Each number is 128 + 32 x the weight over its row's rms, rounded and kept within 0 to 255. Layers, rows and columns count from 0. The size above them is the row's rms in percent of the matrix's.

# layer 3 MLP up, 2048x512, rms 0.0782, rows 1262-1366, columns 320-383
size [113 107 106 105 109 102  89  93 105 103 104 112  98  91 101 100 102  84  97  91  97 100 101  94 100  94 104 110 110 112  99  92 109  92  99  97 103 105  98 123  90  99 100 106  99 105 106  97  96  91  91  98 105  91 100 109  99 111 119  95 108  88  98 116 111  91 109  87 102  92  99  85 104  94 104  97 109  91  85 104 106 101 105  88  91 108  94 105  91  99 103  94 108 100 100  98  94 112  95  95 103 108 100 102 101]
[[ 98 109  95  88  71 116 124 111 135 119 144 174 193 138 159  83 126  82 119 107 164  77 146 134 115 161 134  64 102 136  83 221 154 169 148 131 134 123 150 147 115  42 129 105  69 117  88  87 129 131 111 182 158 202 184 145 129 102 132 183 161 174 124 170]
 [ 95 105 133 150 142 118 141  94 157  73 130 132 113 164  67 166 152 102 121 108 127 217  84 178  85  90 159 174 162 121 176 152 165 153  84 130 176 155 119 142 154 166 140 178 123 142  90 160 185 168  98 179 124 183 102 111 126 108 193  76 130 155 119 113]
 [139 131  96 138 184 108 142 161 194 136  78  92 128  81  96 126 139  83 181 140 107 127 113 124 139 184 117 133 144 141 111 171  78 121 104 154 146  99 175  86 134 105  86 122 162 173 170 176 180 156 125 159  82  59 124 124 110 165 147 137  87  89 116 116]
 [126 102  99  97 160 140 161 119 161 161 133 124 164 109 120  88 139 176 146  92  72 106 164 150 145 175 200 153  52 124 170 110 126  93 104 119 144 133 158 122 128 151 151 122 109 130 156 150 126  41 128 130 123 135  80  58 171 124 140 165 133 106 143 137]
 [130 143 163 114 124 128  77 140 132 167  90 145 201 127  63  95  92 136 134 141 138 100 111 106  46 117 146  58 106 151 164 128 163 143  75 103 137 148 137 158  97 159 130 141 168 128 115 186 133 150 110 141  96 206 104  96 101 159 108 142 113 108 116 148]
 [148 121 151 114 109 124 113 162 122 132 158 119 154 152 131 112 153 133 174 111 163  89 126  90  60  84 135 130 139 150 106 106 105 114 160 112  92  88 158 105 138  50  89 133 137 103 113 147 148 178 113 200  71 132 108 170  76 150 105 111 122 112 143 143]
 [102 165  96 104 117 157 123 132 179 109 126 142 128 119 146 184 135 144  98 119 102 103  65 169  51 124  90 116 185 132 186 106 159 146 115 127 187  42 156 143 151 145  99 103 154 159 118  91 156 124 179 146 165 101 114 131 118 116 111 151 112 143 165 106]
 [ 79 125 149 149  94  91 116 119 117 133 100  91 155 158  74 152 167 161 173 119 140 176 147 178  76 148 127 133 125 165 159 114 147 179 185 101 107 104  71  79 110  85 103 182 157 131 142 135  92  84 162 118 142 135  93  69  92 129 118 128  93 107 137 109]
 [138  76 187 138 190 129  68 104  60 109 167 190 109 125 177 101 115  96 171 145 106  74 116  92 123 113 125  81 124 132 118 112 103 120 137  83 148  97 163 118 115 122 100 147 138 118 133  67 118 190 198 119  88  95 189  90 173  97  78  95 121  94 101  87]
 [165  82 143 165 114 141 142 156 104 119 120 155 126 130 137  92 183 144 152 105 167 137 116 109 109 174 163 167 100 104 159 170 132 145 117 129 187 125 135  95 110 135 140 103 159 117 105 131 164  93 151 107 143  51 100 137 200 128 152 143 138 134 153  98]
 [124 113 198 137 146  92 162 168  81 118 157 111  86 159 165  94  79 161 177 130 103 106 114 112 155 110 156 166 126 127 181 110 122 129 109 103 181 122 118 184  90 131 128 113  98 173 220 140  75 195 143 110 146 115 155 108 134 119 200 138 135  87 109  78]
 [188 143 136 176 118 146 153 137 174 141 137 148 137  99  85 108 157 161  93 233 149 182 146 164 153 149 167  61 135 114 123 118 118 138  62 122 119 116 135 159 108 131  87 109 102  54 156 112 124 116 139 168  94 114 135 130 116 136  83 113  98 146 107 161]
 [125  56 149 114 123  45 109  64 155 155 128  96 141 183 133 153  94 104 104 162 153 108 189 151 122 102 109  95 104 134 102  93 127 120  80 111 107 124 134 120  67  87 158 117 106 164  93  94 151 227 100 155  83 140 144 108 152  94  95 125 147  71  83 142]
 [108 127  96 113 126 118 142 139 138 164 162 154 112 113 131 128  77 118 151 142 129 130 196 115 185 117 104 117 152 172 167 177 113 153 130 143 153 128 118 158 111 112  85 127 131 154 200 109 144 109  91 149 135 138 120 189 159 133 170 149 123 106  61  91]
 [119 110 187 207 125 102 135 118 111 179 185 137  89 193  92  98 138 141  97 128 133 153 130 123 118 116 129  20 133 115  99  98 145 135  93 124 112 127 139  82 172 158 143 103 145 112 129 180 130 125  89 179 205 181 106 135 112 148 109 159 110 104 111 113]
 [147  99 179 106 123 183  58  98 129 131 115 110  92 104 198 110 131 161 143  95 169  79 135  82 126  92 161 117 141  84 128 100 134  94 131 167 117  98 107 174 167  99 135 204  63  88 125  48  85 144 112 119 177  83 146 139 132 148 129  71 110 173 120 138]
 [ 73 187 143 112 105  87 124 126  85 134 153 173  85 139 138 105 151  59 113 149  94 127 150 152 109 159 103 118  90 156 177 125 174 116  90  33 159 133 154 114  83 151  95 130 171 134 122 129 170 125 120  79  93  64 106 101 130  99 129 111 202 160 153  37]
 [ 96 103 100 120 125 164 139 153 136 107 136 130 122  78 151 104 136 159 121 142 107 141 182 102  90 142 125 132  71 181  83 159 102 104 144 119 135 158 167 118 137  95 142 136  88 102 145  98 113 185 153 146 147 144 155 155 102 101  83 151 117 141 143 156]
 [ 88 137 183  41 135 136 121  62 143 100  80 145 104 173 127  42 124 212  69 165 139 134 154 133 119 146 146 101 128 100 165  82 179 164 172 200 147 116  99 163 108 139 121 118 152 119 152  98  62 147 147 106 127 141 151 153  55  98 122 137 101 113  93 146]
 [131  89 118 140 189 126 104 133  74 105  99  74 178 143 120 161 152 154 177 169 178 165  59 126 153 129 124 167 175 140  84 118 141 104 137 124 162 129 109 107 133  98  82 127 121 141 144 151 163 144 165  88 154 127 152  75 122 142  93 153 200 119 146 151]
 [102 145  62 113 126 112 115 164 144 107 155 190 139 154 114 153 170 158  99 168 132 145 186 106 129  98 108 101 108 104  18 175 108 117 155  93 137 112 149 126 209 144 193 130  84 174 200 130 157  74 137 157 147 100 163  92 131 150  77 146 137 147 120 151]
 [144 106 127 108 159 144  99 171 149 149 163 154  66  94  82 161 139 110 162 138 135 100 192 137 146 173  84  81 151 120  94 132 108 148 106  91  90 122  93 143 143 138 128 169 122 151 110  94 149 123  41  96 122  76  73 115 176 101 125 193 167 119 123 108]
 [ 63 140 131 127 151 161 138 145  46 156 189 105 192 195 119 158 164 105 132 118 164 125 128 119 153 110  94 133 149  83 180  99 123  91 196 105 133 128 137 106 117 154 136 117 122 121 123 151 123 144 187  77 143 157 114 110  79 127 100 177  89 134 108 120]
 [117 154 152 136 169 131 163  89  32 117 141 144  90 127 111 163  83 189 151 100 139  91 130 164 171 185  87  80 114 211 112 160 106 166  91 133 128 132 138 155 128 178 137 101 140 163 138 161 181 169 147 228  85 127 160 104 105 144 145 118 119 162  94 111]
 [ 95 136  65 142  97 102  91 119 119 132 160 135 132 120 143 106 151 111  86  86 176 133 157 119 136 120 149  90 131 157 149 120 114 101 191 137  82 140 135 135 163 145 171  53  31 128 144 100  73  94 185 117  97 184 136 123 133 101 195  96 170 144 130 136]
 [ 90 107  80 140 168 159 117 121 122 134  39 125 146 122 132  81  98 159  93 179  61 124 145 171 144 155 149  98  84 117 145 129  96 121  95 113 139 160 102 192 177 209 102 191 101 194 139 116 105 191 115 199 129  88 128 140  97  80 136 145 127 131 147 164]
 [130 104  86  86 128 145 101  73 136 145 136 156  92 154 103 172 134 140  68 125 130 149  78  85 138 116 138  94 107 135 138 121 115 133 153 184 104 155 138  66  82  75  85 100 164 179 122 104  85 149 132 149 132 173 139 117 128 105 117  87 179 115 108 139]
 [ 78 131 159 155 149 122  98 107  85 123 174  94 153 136 164 139  93 139 196  91 129  69 132 157 149  80 116 166 149 156 161  97 133 110 157  95  81 159 101 145 123 116 166 100 106 167 130  80 187 145 104 143 129  92 151 110 106 172 123 181 139 147 139 109]
 [ 57 153  58 166 162 161 119  85 139 111 163 160  89  87  97 138 115 170  81 104  96 134 173 120 128 123 134 171 140 120  81 127 173  72 130 106  97 123 167 117 115 124 107 115 160 117 144 135  80 113 179 122 138 131 125 121  82 106 139  84 156  80  63 158]
 [117 129 163 127 150 101 139 135  89 155  67 145 144  85  78 129 128 131 114  96 131  83 111 151 107 186 151 107  91 166  97  88 121 129  58 110 118  64 118 117 144 123  80  91 139 153 161  91 120 149  92 157 112  54 153 108 131 157 159 142 130 149 108 127]
 [ 65 136 128  98 101  93 138 194 132  96  55 106  99 167  90 170 168  89 132 114  88 142 111 137 120 117 135 147 125 116 134 196 156 114 136 132 100 132 137  97 135 125 127  94 166 114  50 151 111 156 181 166  75 154  50 185 179  68 125 141 101 174 129 136]
 [ 99 155 172 105 144 135 121 147  81 101 111 148 172 125  91 125  79 153 144 116 155 151 110 166   6 115 182 135 124 125  81  79 140 136 114 140 113  76  43  58 132 152 105 124 168 112 180 127  76  90  97 123 182 127 197 160 117 126 199 157  93 149 174 160]
 [103  97  96 100 136 150  95 151 103 106 124  95 131 123  98 118 104  82 168  62 127 142 162 121 187  86  75 170 205 111 110 150 175  98 129 141 118 118  95 101 161 172 113 129 144 166 108 136 126 156 150 155 108 115 108 175 152 171  69 118  74 135 145 107]
 [146 190  51 145 180 165 139  54 144 106 157  83 124  96 154 129 138 157  98 168 106 159 229 164  93 101 169 130 139 125 102 153 112 133 148  88 122 115 109 130 136  66 101 150 147 175 142 128 168 142 167 100 119 110 177 134 124 129 107 147  88 165 106 137]
 [138 135 120 120 188 128 141 147 118 205 142 113 199 109 120 140 154  92  92  78 181 141 152 130  84 106 100 164  87 156 176  93 152  87 105 121 107 130 159 160  69 148 168 119 130  97 146 148 162 112  90 120 113 158 147  99 137 122 158 103 138 151 122  78]
 [133 140 120 128 112 151 123 152 137 164 138 135 142 148 150 132 105 128 118 143 132  99 186 102 139 106  69 144  90 174 127 110 131  80 112 147 151 163 105 156 149  80 161 139  83 105 120 120 111  93 131  96 126 138 139 130 128  98  84 177 143 182 139 144]
 [115 107 132 116 120  81 141 102 200 104 125 155 117  84 130  94  98  82 143  94 146  84 104  86 123 154 142  84 162 115  91  94 129 104 131 163 123  82 102 129 175 130 189 174 138 112 103  85 182 180 109  92 135 126 140 208 126 123  99 155  60 102  62 111]
 [138 100  89 176  73  88 125  76 132 114  94 143 147 134  33  86  95 152 152  88 123 132 202 112 136 170 173 118  81 104  56 156  83 156 163  38 176 137 109 149  91  86 137 185 107 149 117 140 131 142  90 119 176 111 182  83 146  95  78 147 104  28 108 112]
 [ 73  76 184  94 125 100 144 117 133 153 141 133 153 132 138 115 109 123 139  42  99  97 145  59 113 114  60 125 139 142 172 103  96 150 144 149 143 117 166 214 133 149 116 104  81 193 113 147 137 160 196  66 177  87  90 104 114 116 123 123 131  92  87 126]
 [115 113 113 142 110 146 197 153 161 173 133 145 145 108 121 130 131 129 220 100 156 182 136 177 132  87 130 133 156 154 123 175 150 113 111 163 186 124 107 202 118 124 220  90 192 138 106 213  83 111 156 125 160 130 149 146 155 166  91  84 115 136 123  48]
 [ 68 103 124  92  84 133 138 100 134 114 164 149 151 133 169  86 191 146  99 100 122 110 116 108 119 174 111 153 125 121 158 129 136 140 134 133 147 149  78 153 133 162 111 102 157  87 110  99 140  90 136  88 135 123 105 155 103 172 151 140 113  90 115 171]
 [134  91 168 165 166 155 130 172  76 131 129 110  96 175 159  71  85 135  97  73 107 147 185 164 112 134 133 127 118  94 157 199 142 113 100 140  73 127 144 139 132 164 176 110 113 142 127 132 144 154 130 111 129  96  92 113 149 129 106  65 114 148 125 113]
 [165 128 152 123 111 138  66 148 195 119 150 129 158  82 166 142 159  73 151 126 148 151 107 193 135 110 125 136 111 105 160 161 108  95 171 145 218 109  85 110 125 121 119 156  89  98 187 110 149 108 174 147 120 193 150  93  92 130 142 231 167 136  65 147]
 [107 137 194  90 130 167 106  46  42 113 110 103  85 139 113 107 128 188 132 115 141 121  97 159 136 171 156 103 183 103 128 132 164  96 115 109 148 179 154  85 159 141 111 112 152 124  97 121 119 191 154 106 154 111 126 125 132 111 145 153 151 147 126 131]
 [150 133 159  86  63 126 112  93 161  92 113 143 107 143  95 119 158 136 131 146 168 133  96 153 104 147 120 111 114  65 117 142 110 178 129 150 188 107  90 161 149 135 149  74 164  66  94 108  99 129 122 156 130 174 108 125 106  15  98 115 102  93  99 128]
 [ 71 110 124 137 136  95  84 135 167 135  78  98 138 156  57  88 191 115  96 150 112 116 166 153  96 102 177 147 133 118 156 127 140 160 108 114 159 134 148  85 135 149 110 109 132 144 104 127 124 130 140  91 129 202 109  85 157  90 133 141  97 163 191 162]
 [103 151 185 161 108 129 121 103 135 130 105 112 119 183 153 182 140 104  95 144  99 149  82 123 168  90 118 197  75 160 158 137 107 142 105 138  81 102 104 133  55 156 189 106  62 141  91 116  94 118 152 106 152 166  91 132  99 153 110 138 108 121  90 142]
 [197 101 137 130 111 143 108 180 137  88 146 169  93 112 140 122 194 129  99  78 141 155  92  67 100 123  75 158 152 168 173 115  59 173 155 133  92 188 120 104  99 125  69 150 152 196 119  86 153 115 154 146 161 159 154 164 102 135 154 145 136 130 116 152]
 [151 125 116 106 153 174 114  82 146 144  94  66  94 206 139 183  68  96 151 128 133 176 104 121 158  96 150 150 117 134 199 133 106 122  87 131  70 146 130 121  87 157  82  95 100 157 168  87  90 174 146 146 174 174 132 133 137 108  98 143 148 138  62  90]
 [123 150 139 121 112  63 175 142 173 110 128 130 162  92  99  69 136 132 101  88 157 148 153  86 155 113  97 125 142 181 133 169  74 154 126 109 114 141 115 155 145 142 178 117 157  89  70 190 153 118 175 170 150 148 171 118 154 143 121 109 107 140 119 139]
 [133 121 128 117  98 153  72 158 153 165 101  41 123 134 188 111 152 158 132 124 157 106 144  96 143 136  57 120  96  96 137 137 137 111 114  96  82 147 147 111 102 117  92 190 113 135 143 114 163 171 151 177 144 160 132  96  97 138  97 125  82 123 144  77]
 [120 107 113 139  84 137  93 189 159 110 175 135 164 124  82 168 201 129 136 146 155 133  88 163 102 188 166 135 146 142 165 122 135 150  43 165 107  94 134 125 127 119 152 187 164  95 127  86 152 137 152 125 169 186  88 145 144 108  99 136 109 224 107  82]
 [123 156 153 193 170 122 119 157 115 111 134 119 147 153 148 181  72 123 143 140 151 125 144  69 189 143 119 139 149 195 126 165 104  95 127 145 156 124 164  93  93  78 134  98 111 139 123 120 132  85 108 148 140 109 179  65  92 153 136  79 154 136 108 119]
 [ 57 143 111 229 159  78 135 108 105  87 122 121 156 114 100 172 160 165  96 109  85 122 157 168 119 158  93 147 115 152 111 131 147 178 130 101 125 112 122  95 169 182 136 122 154  99 154 104 191 118  83  53 122 137  96 176  98 122  89 132 122 122 192  56]
 [143 150  93  73 119 128 126 133  77 144 158 171 105 152 105 124 151 151 102 151 111  92  87 108 107 182 146 163 126 130 107 104 157 129 133  77 191 120  77  97 100 108  69 138 116 119  97 148 127 153 126 174  88 111 137 107 163 102 142  84 182 181  84 105]
 [111 154 127 144  95  73 121 130 130 128  90  87 112 116 148 125 109 135  99  85 148 106 128 206 119 120 110 119 145 115 128 129 145  68 165 128 141 132 126 140 119  74 210 151 104 121  76 113 134  94 156  99 123 127 182  99  88 143  95 145 153 101  93  96]
 [128 142 121 121 149 154  67  69  98 115 130 103 112 129 172 111 145  84 170 106  77 137 102  99 102 139 115 144 128 134  95 132  85 164 131  79 109  51 142 138 123 143 111 166 101 131 111 178 106 186 173 151 118 135 139 146 118 148 145 153 187 159 127 155]
 [125  98 168 156 154 127 114 162 170 122 118 128 136 216 174 121  72 135  91 113  88 154 100 185 111 200 167  93 190 107  97 114 149 109 108 186 147  95 132 104 140 180 136 116 152 121 208  76  66  87 110 134  83  99 126  84 146 203 193 114 213 113 184 121]
 [ 76  88 106 137 156 122 126 124 149 153  99 201 131 171 113 106  63 194 132 153 137 145  54  74 103 141  49 177 109 125 133 146 117 127 169  91 161 144 156  92 100 133 131 101 114 109 114 130 190 185 128 122 122 136 215  89 110 122 156 161 146 150  63  93]
 [ 94 127 107 102 143 117 126 113 130 157 150  68 159 155 133 145 155 195 150 138 205 120 107 114 193 127  68  92 118 161 142  99 161 139 103 134  60 137 123 168 111 122 121  93 104 145 152 191 164  89 149 134 106 121 171 104 129 133  81  71 123 100 150  75]
 [105 180  96  81 175  96 123  88 110 110 142 124 114 154 149 151 133 127 175 182 126 155 164 117 138 138 104 142 108 104  97  87 170 158 117 131  74 140 152 112 165 105 110 100 114 176 102 148  95 151 115 136 137 121  99 136 126 170 112 171 142 118 154 131]
 [ 84  97 225 143 107  97 146 119 134 144 125 101 167 124 131  74 180 124 172 152 205 168 128 139 107 124  94 201 105 178 125 187  91 197 162 143 138 154  66 125 116 188 145 112 161  79 106  89 156 101 101 128 140 107 118 180 169 101 122 140  79 172 107  99]
 [139 125 118 152 110 173 151  34 127  97  92 151 107  94 129  86 123 121 103  91 103 114 125 126 140 134 142 120 139 132 162  92 129  87 144 159 107 104  88 123 154 153 158 146  79  74 117 125 118 101 157 126 181 159 217  93 111  77 164 189 122 182 120 195]
 [102 158  87 150 107 141 117 165  87 161 133  92  99 143 137 164 152 175  67 175 124 146 158 141 153  93 142  26 127  77 125 123 125 162 137  85 124 148 136 108 224 150 115 179 164 161  84 162  99  98 137 184 143 134 121 114 116 116  38  67 129 135 128 165]
 [177 134 170  33  78 166  67 134 108 139 186  83 138  96 110 175 116 150 158 124 137 126 120 137 158 176  97 123  97 179  75 137 136 140 138 130 166  86 148 161 149  49 152 179  64 159 151 106 136 126 118 152 111 164 111 180  96 150  98 160 170 153 171 100]
 [173 135  89 116  40 178 158 135 134 129  75 147 130 157 154 136 163 163 126 123 114 131 169 175  89 118 134 108 119 115 110  86 100 115  68 113 117 152 143 129 130 132 141 102 142 108 109 121  95 162 120  96  87 111 150 102  88 122 145 118 189 103 100 205]
 [100 188  75 162 139 123 113 119 114  98 162 145  90 157 136 119 121  85 158  79  67 110 153 117 158 126 135 180  94 153 134 200 176 117 196  95 128 137 142 122 172 160 135  89 123 136 164 139 146 224 134 136 102 131 161 167 133 172 106 125 123 126 163 110]
 [115  86 119 132  57  63 128 157 153 124 156 134 131 140 136 181 128  94 182 135 148 128 138 104 121 145  96 158 144 118  88 142 140  97 136 168 140 131 131 150 136  90 107 180 123 125 167 172 181 121 126 139 137 115 144 134  87 120 155 185  82 142 124  65]
 [100  88 106 178 117  68 126 123  97  69 104 155  90 144 172 137  93 142 166 134  90 107 103 156  66 104 105 115 133 129  99 113 108 150 104  97 144 112  97 102  83 159 160 142 136 109 216 117 134 149 165 100 107 134 112  53  70 116  61 117 104 167 107 134]
 [149 130 128 112 134  71 150 173 127  90  70 100 144 218 105 104 158 153 100 169 172 121 154 172 110 159 177 187 105 144  91  98 136 171 104  88 164 167 137 143 165 118 202 165 142 103 100 107 178 149 116 142  78 144 138 138 107 168 113 134 144  94 113 213]
 [ 70  70  86 135 201 193 133 169  71 201 101 134 148 130 140  90 143 100 109 150 133 117  84 120 131 180 162 110  79 104 131 142 161 130 129  67  98 142 115 108 140 128 170  79 142 148 109 156  93 133 138 119 135 146 197 169 182  82 121 148  93 128 106 112]
 [155 144  83 111 149 117  68 137 115  85 134 143 140  94 116 169 222 155 164  98 105 111 144 181  80 111 159  82 133 148 165 137 100 130 116 132 172 122  97 176 165  49  89 113 143 151 113 110 142  97 116 196 135 142 179 157 115 160 163  93 130 175 150 173]
 [135 173  75 163  62 132 173 113 109  94 117 139  80 129 123 133 162 130 146  97 179 113 127 169 168 123 103 110  97 136 111 131  80 146 139 176 111 166 113  87 100 115  84 118  93 130 158  95 140 177 156  92 141 117 171 121 108 145 131  98 182 161  62 102]
 [ 64 200 125 127 146 173 129 164 126 140 132 137 132  61 122 102  99 154 102 103 153 156  93 194 144 150 148 175 143 121 196 157 104 104 137 150  96 143 231  64 159 150 103 192 172 147 168 173 144 131 158 126 173  75 175 165 136 104 153 147 123 164 109 116]
 [150 148 148 151 153 107 112 125 187  76  51  93 170 189  87 136 160 100 136  63 144 117 125 138 194 135  97 171  75 167 127 180 130 118 122 110  88 147 116 104 144 149 157 150 140 170 116  72  83 123 123 146  97 145  96 101 147 182 103 124 122 117 146 126]
 [134 113 146 130 104  99  67 132 113 153 147 110 186 176 130 144 170 149 111  98 112  77 164 124 178 101 215 133 114 111 171 136 121 102 122 109 108 116 120 107 132 131 133 166 157  49  87 150 164  90 102  74  85 173 136 133 164 109  92 131  49 124 117 147]
 [197  90 125 175  65 112 117 120 142 112 153 118  78 159  83 162 126 201 111 114 140  88 108 127 133 161 143  79 107 107 167 169 184 114  95  95 120 112  79 140 149  99 136 171  74  93 173 109 145 125 161 138 140 166 164 108 131 129 147 105 157 107 114 121]
 [125 127 140 112 223 132 132 123 138 181 110 109 145 159 190 136 143 143  63 187 127 108 130 128 105 145 101 142 149 172 136 153 116 112  77 148  88 114 116 150 114  85 136 126  92 153 180  80 133 124  85  90 112 129  74 142 128 122 114  97 157  97  28  84]
 [ 82 164  79 128 110 200 128 140 123 165 132  87  48 108 192 113 175 161 126  83  81 119 111 131 137  53 178 124 123 184 121  85  93 153 167 118 195 118 148 127  97 138 176 152 119 131 122 105 119 114 145  93 142 129 150 159 108  89 132 151 141  94  99 100]
 [ 77  98 150 131 104 128  93 103 123 100 134 138 103 151  94  92 106 200 112 114 121 189  12 148  65 114  99 131 147 172 128 134 144 188 130 136 102 100 117 117 114  92 184  94 116 131 131 144 108 121 119 112 124 176  97 125  80 170 107 143 100 146 154 156]
 [ 89 147 139 136 124 140 125 164 142 129 129 147 151 109 151 140 118 116 143 165 125 110 183 153 121 119 124 105 166 192 114  96 131 125 146 117 101 154 121  91 125 126 160 147 192 171 159 110 123  58 163  21 118 109 181 145 153 164 121 121 137 138 106 131]
 [116 144 166 162 179  76 114 106 100 131  79 114 109 103 122  86 149 132  97 164 153 147 148  80  91  98 104  94 154 187 160 153 162 152 153 151 121  72 117 157 126 135  65 159 143 136 117 160 151 111 104 169  58 109 156 113 105 133  76  60  94 152 147 121]
 [145 139 115 150 162 115 155 134 133 172  92 152 170 129 154 120 169 187 145  86 120  92 155 147 115 165 184 136 130  91 127  98 174  74 180  94 145  97 127 135 143 129 161 140 141 136 154  95 106 157  91 173 136 112 106 113 103  99  69 126  68 122 147 126]
 [ 99 129 149 167 152 135 161 125 109 138 126 127 146  93  89 160  74 150 126  75 115 102 134 124 180 161 109 105  96 149 126 129  99 106 124 116  82 184 161  83  61  89 112 112 134 149  58 188 144 102 106 100 146 119 104  88 149  91  60 167 103 129  84 117]
 [ 79  91 115 142 134 121 185 148 160  93  84  86 172 106 125 149 100 163 103 157 107 135 130 201 188  96 109  74 126 153 120 113 138 141 169 113  95 127 104 141 131 128  83 106 145 123  74 144 160  64 136 122 101 161 132  98 174  82 147 138 124  88 143  93]
 [196 172 149 109 100 100 104 138 139 128 101  86 158 131 144  93  79 136  93  74 113 138 168 165 129 166 161 168 128 168  92  99 148  94 123  63 107 131  66  94 168 137 202  88 168 161 153 123  81  70 128 121 128 116 139  46 171 114 162 171 105 167 121 156]
 [194  71 101 127 105  77 141 124 123 123 106 164 116 114 156  99 183 144 143 110 110 126 122 142  46 148 130  93 136 161 126 128 106 165 132 127 132  55  93 104 131  95 136 127 162 110 100 171 150  99 138 130 132 122 203 170 129 113 146 158 170 116 171 130]
 [154  66  75 171  76 177 202 147  75 107 100 106 151 184 164  55 183 130 141  82 105 175 176 145 204 121 106 146 128  94  95 111 170 103 108 160  98 145 123  82 158 174 110 173 160 107 118 143 191 146 113  95 116 179 119 148 165 168 158 146 176  90 106 125]
 [104 186 147 114  81 165 111  67 108  78 151 118 140 136 129 134  82 106 165 117 132 131 115 122  99 153  55 100 165 196 183 178 111  98 112 174 141 106  86 132 139 112 125 183 121 113 115 134 176  69 165 129 151 141 170  64 133  79 183 152 108 103 147 224]
 [104  85  47 140 171 142  97 149 127 117 158 120 118 130 108 101 157 123 160 169  66  89  87 122 187 176 114 146 149 119  80  92  92  80 155 133 174 172 100 178 140 155  68 118 141  70 130 170 146 142 107 129 117  81 184  97  94 111 157 112 167  95 162 116]
 [176 142 119 168 170 131 161 104 100 146 105  88 113 133 154 131  87 111  55  68  58 127 145 155 140 143 137 128 164 175 140 100 104 144 134 133 131 154 127 105 129  92  85 135 135 113  91 148 171  62  94  87  88 143 164 160 142 123 138 144 144 152 153 148]
 [128 139 145  83 120 121 113 142 180 147 156  84 120 132 144 170 141 134 152 185 164 104 102 105 117 109  89  92 109 128 132 199 106 115 145  57  89 122 144 158 112 130 130 132 117 178 131 141 111 125 153 104 106  63  99 145 103 160 139 136  95 131 135 154]
 [114  93 125 156 203 111 155 159 144  82 147 155  87 134  99 197 198 182 176  83 121  77 216 147 148  93 117 122 161 109  91  90 147 115 158 129 111 131 154 129 133 205 139 129 166 158 114 140  74 121 146 153 109 104 136 108 120 115 100 174  74 126 137 149]
 [138 109 191 114 151 101 151  56  97 166  89 131 127 154 171 115 138 163 121 161 159 104 122 148  61 169 109 126 141 201 126 146 113 107 100 167 114 106 116 113 115 135 112 106 123 140  85 128  95  98 150  75 141 118 149 120  95 138 151 103 154 143 145  73]
 [ 90 110 116 121 104 169 103 141 119  78  59 165 119 174 120 123 111 129 126  97 158  89  74 117 149 209 142 126  70 147 107  90 111 168  84 137 118  77 139  87 121 100  93 180 118 110 140  80 164 142 134  86  71  90 145 131  59 141 191 124 107 150 129 116]
 [150 162  91 125  97 112 155 133 102 174  93 126 112 151 130 134 116 155 125  60 141 118  98  85 159 148 167 159 121 134 147 157 115 185 144 109 109 128 142 191 107 114 137  90 201 121 113 130 107 135 155 147 125 109 116 136 195 126  68 142  65  87 117  97]
 [103 102 148 119 132 113  59 110  89 101 166 142 156 142 116 142 101 123 113  88 173 124 160 131  94 157 173  62 150 138 167 140 190  75 132 130 145 171 165 169 153  94 150 157 102  96 161  67  88 126 186 140  73 182 124 120  94 169 131 156 180 150 132 159]
 [135 148  69 122 151 173 110  89  95 106 110 123 169  84  85 196  74  97 139 175 125 109 119  87 146 181 101 104  56 132  99 153 143 211  90 147 186 147 174 122 144 120 199  89 139 124  90 195 127 108 107  76 140 102 146 119  88  92 150 116 150 107 161 175]
 [ 95 110  96 142 183 112 136  99 161 105 119 117 152 163 130 129 178 163  88 124 121 127 143 162 142 133  95  96 151 177 166 127 121 131 187 162  51 102 150 178 129 120 133 115 134 118 122  61 136 161 136 142 155 130 204 132 102 157  65 101  74  84  83  91]
 [193 122  92 160 176 117  85 108 137 110 134 115 122 142 135 111 138 129 104 184 118 108 216  92  92  79 190  90 203 130 129 110 172 148  92  71  79 117 140 147 148 155 103 160 142 153 137 114 136 134 122 112 129 124  83 122 102 183 130 113  82 157 124 139]
 [189  79 128  95 178 139 124 118 119 109 110 115 131 138 213 135 142 126 154 106  91 159  91 107  95 170 138 114 102 114 121 144 123 111 101 136  96 136 134  98 117 116 236  95 131 151 146 121 111 185 121 125 124 125 112  99 148 151  96 100  90 115 114 105]
 [102 166 119 126 118 102 140  97 138 161 150 193  69 117 109  82  88 111 145  69 187 101 126 145 138  96 115 128 143 158 131 104 194 105 105 118 121 146 136 101 173 207 132 147 107 106  87 118  62 199 114 217 115 108  75 126  98 107 171 141 110 102  99 138]
 [ 97 125 144 106 112 128 110 123 138 137 113  68 158 111 117  77  99 136 135 140 103  80 197 134  97 156 106 105 144 105 121 108 154 153  72 102  47 122  64 152 121 134 156  87 162 127 153 127 125 169 129 134 123  89 206  95 129 168 114 147  68 132 156  80]
 [162 187 147 118 120 141 106 172 110 134 122  89 152 169 140 177  94  64 117 150 163 125  96 113 162 196 107 189 116 126 125 159 106 218 114 140 112 110 169 161  78 142 107 138  92  82 140 131 113 123 120 140 169 134 121  75 117 117 132 185 110 100 137  95]
 [ 96  94 158 116 122 124 128 136 134 119  67 204 111 104 130  90 169 160 132 127  81  85 106 170 138 141 123 110 183 151 144 146 169  41 161 126 132 108 104 103 169 147 151  89  80 153 124  71 116 142 133 116 125 119 206 110 131 127 120 155 114 111 133  92]]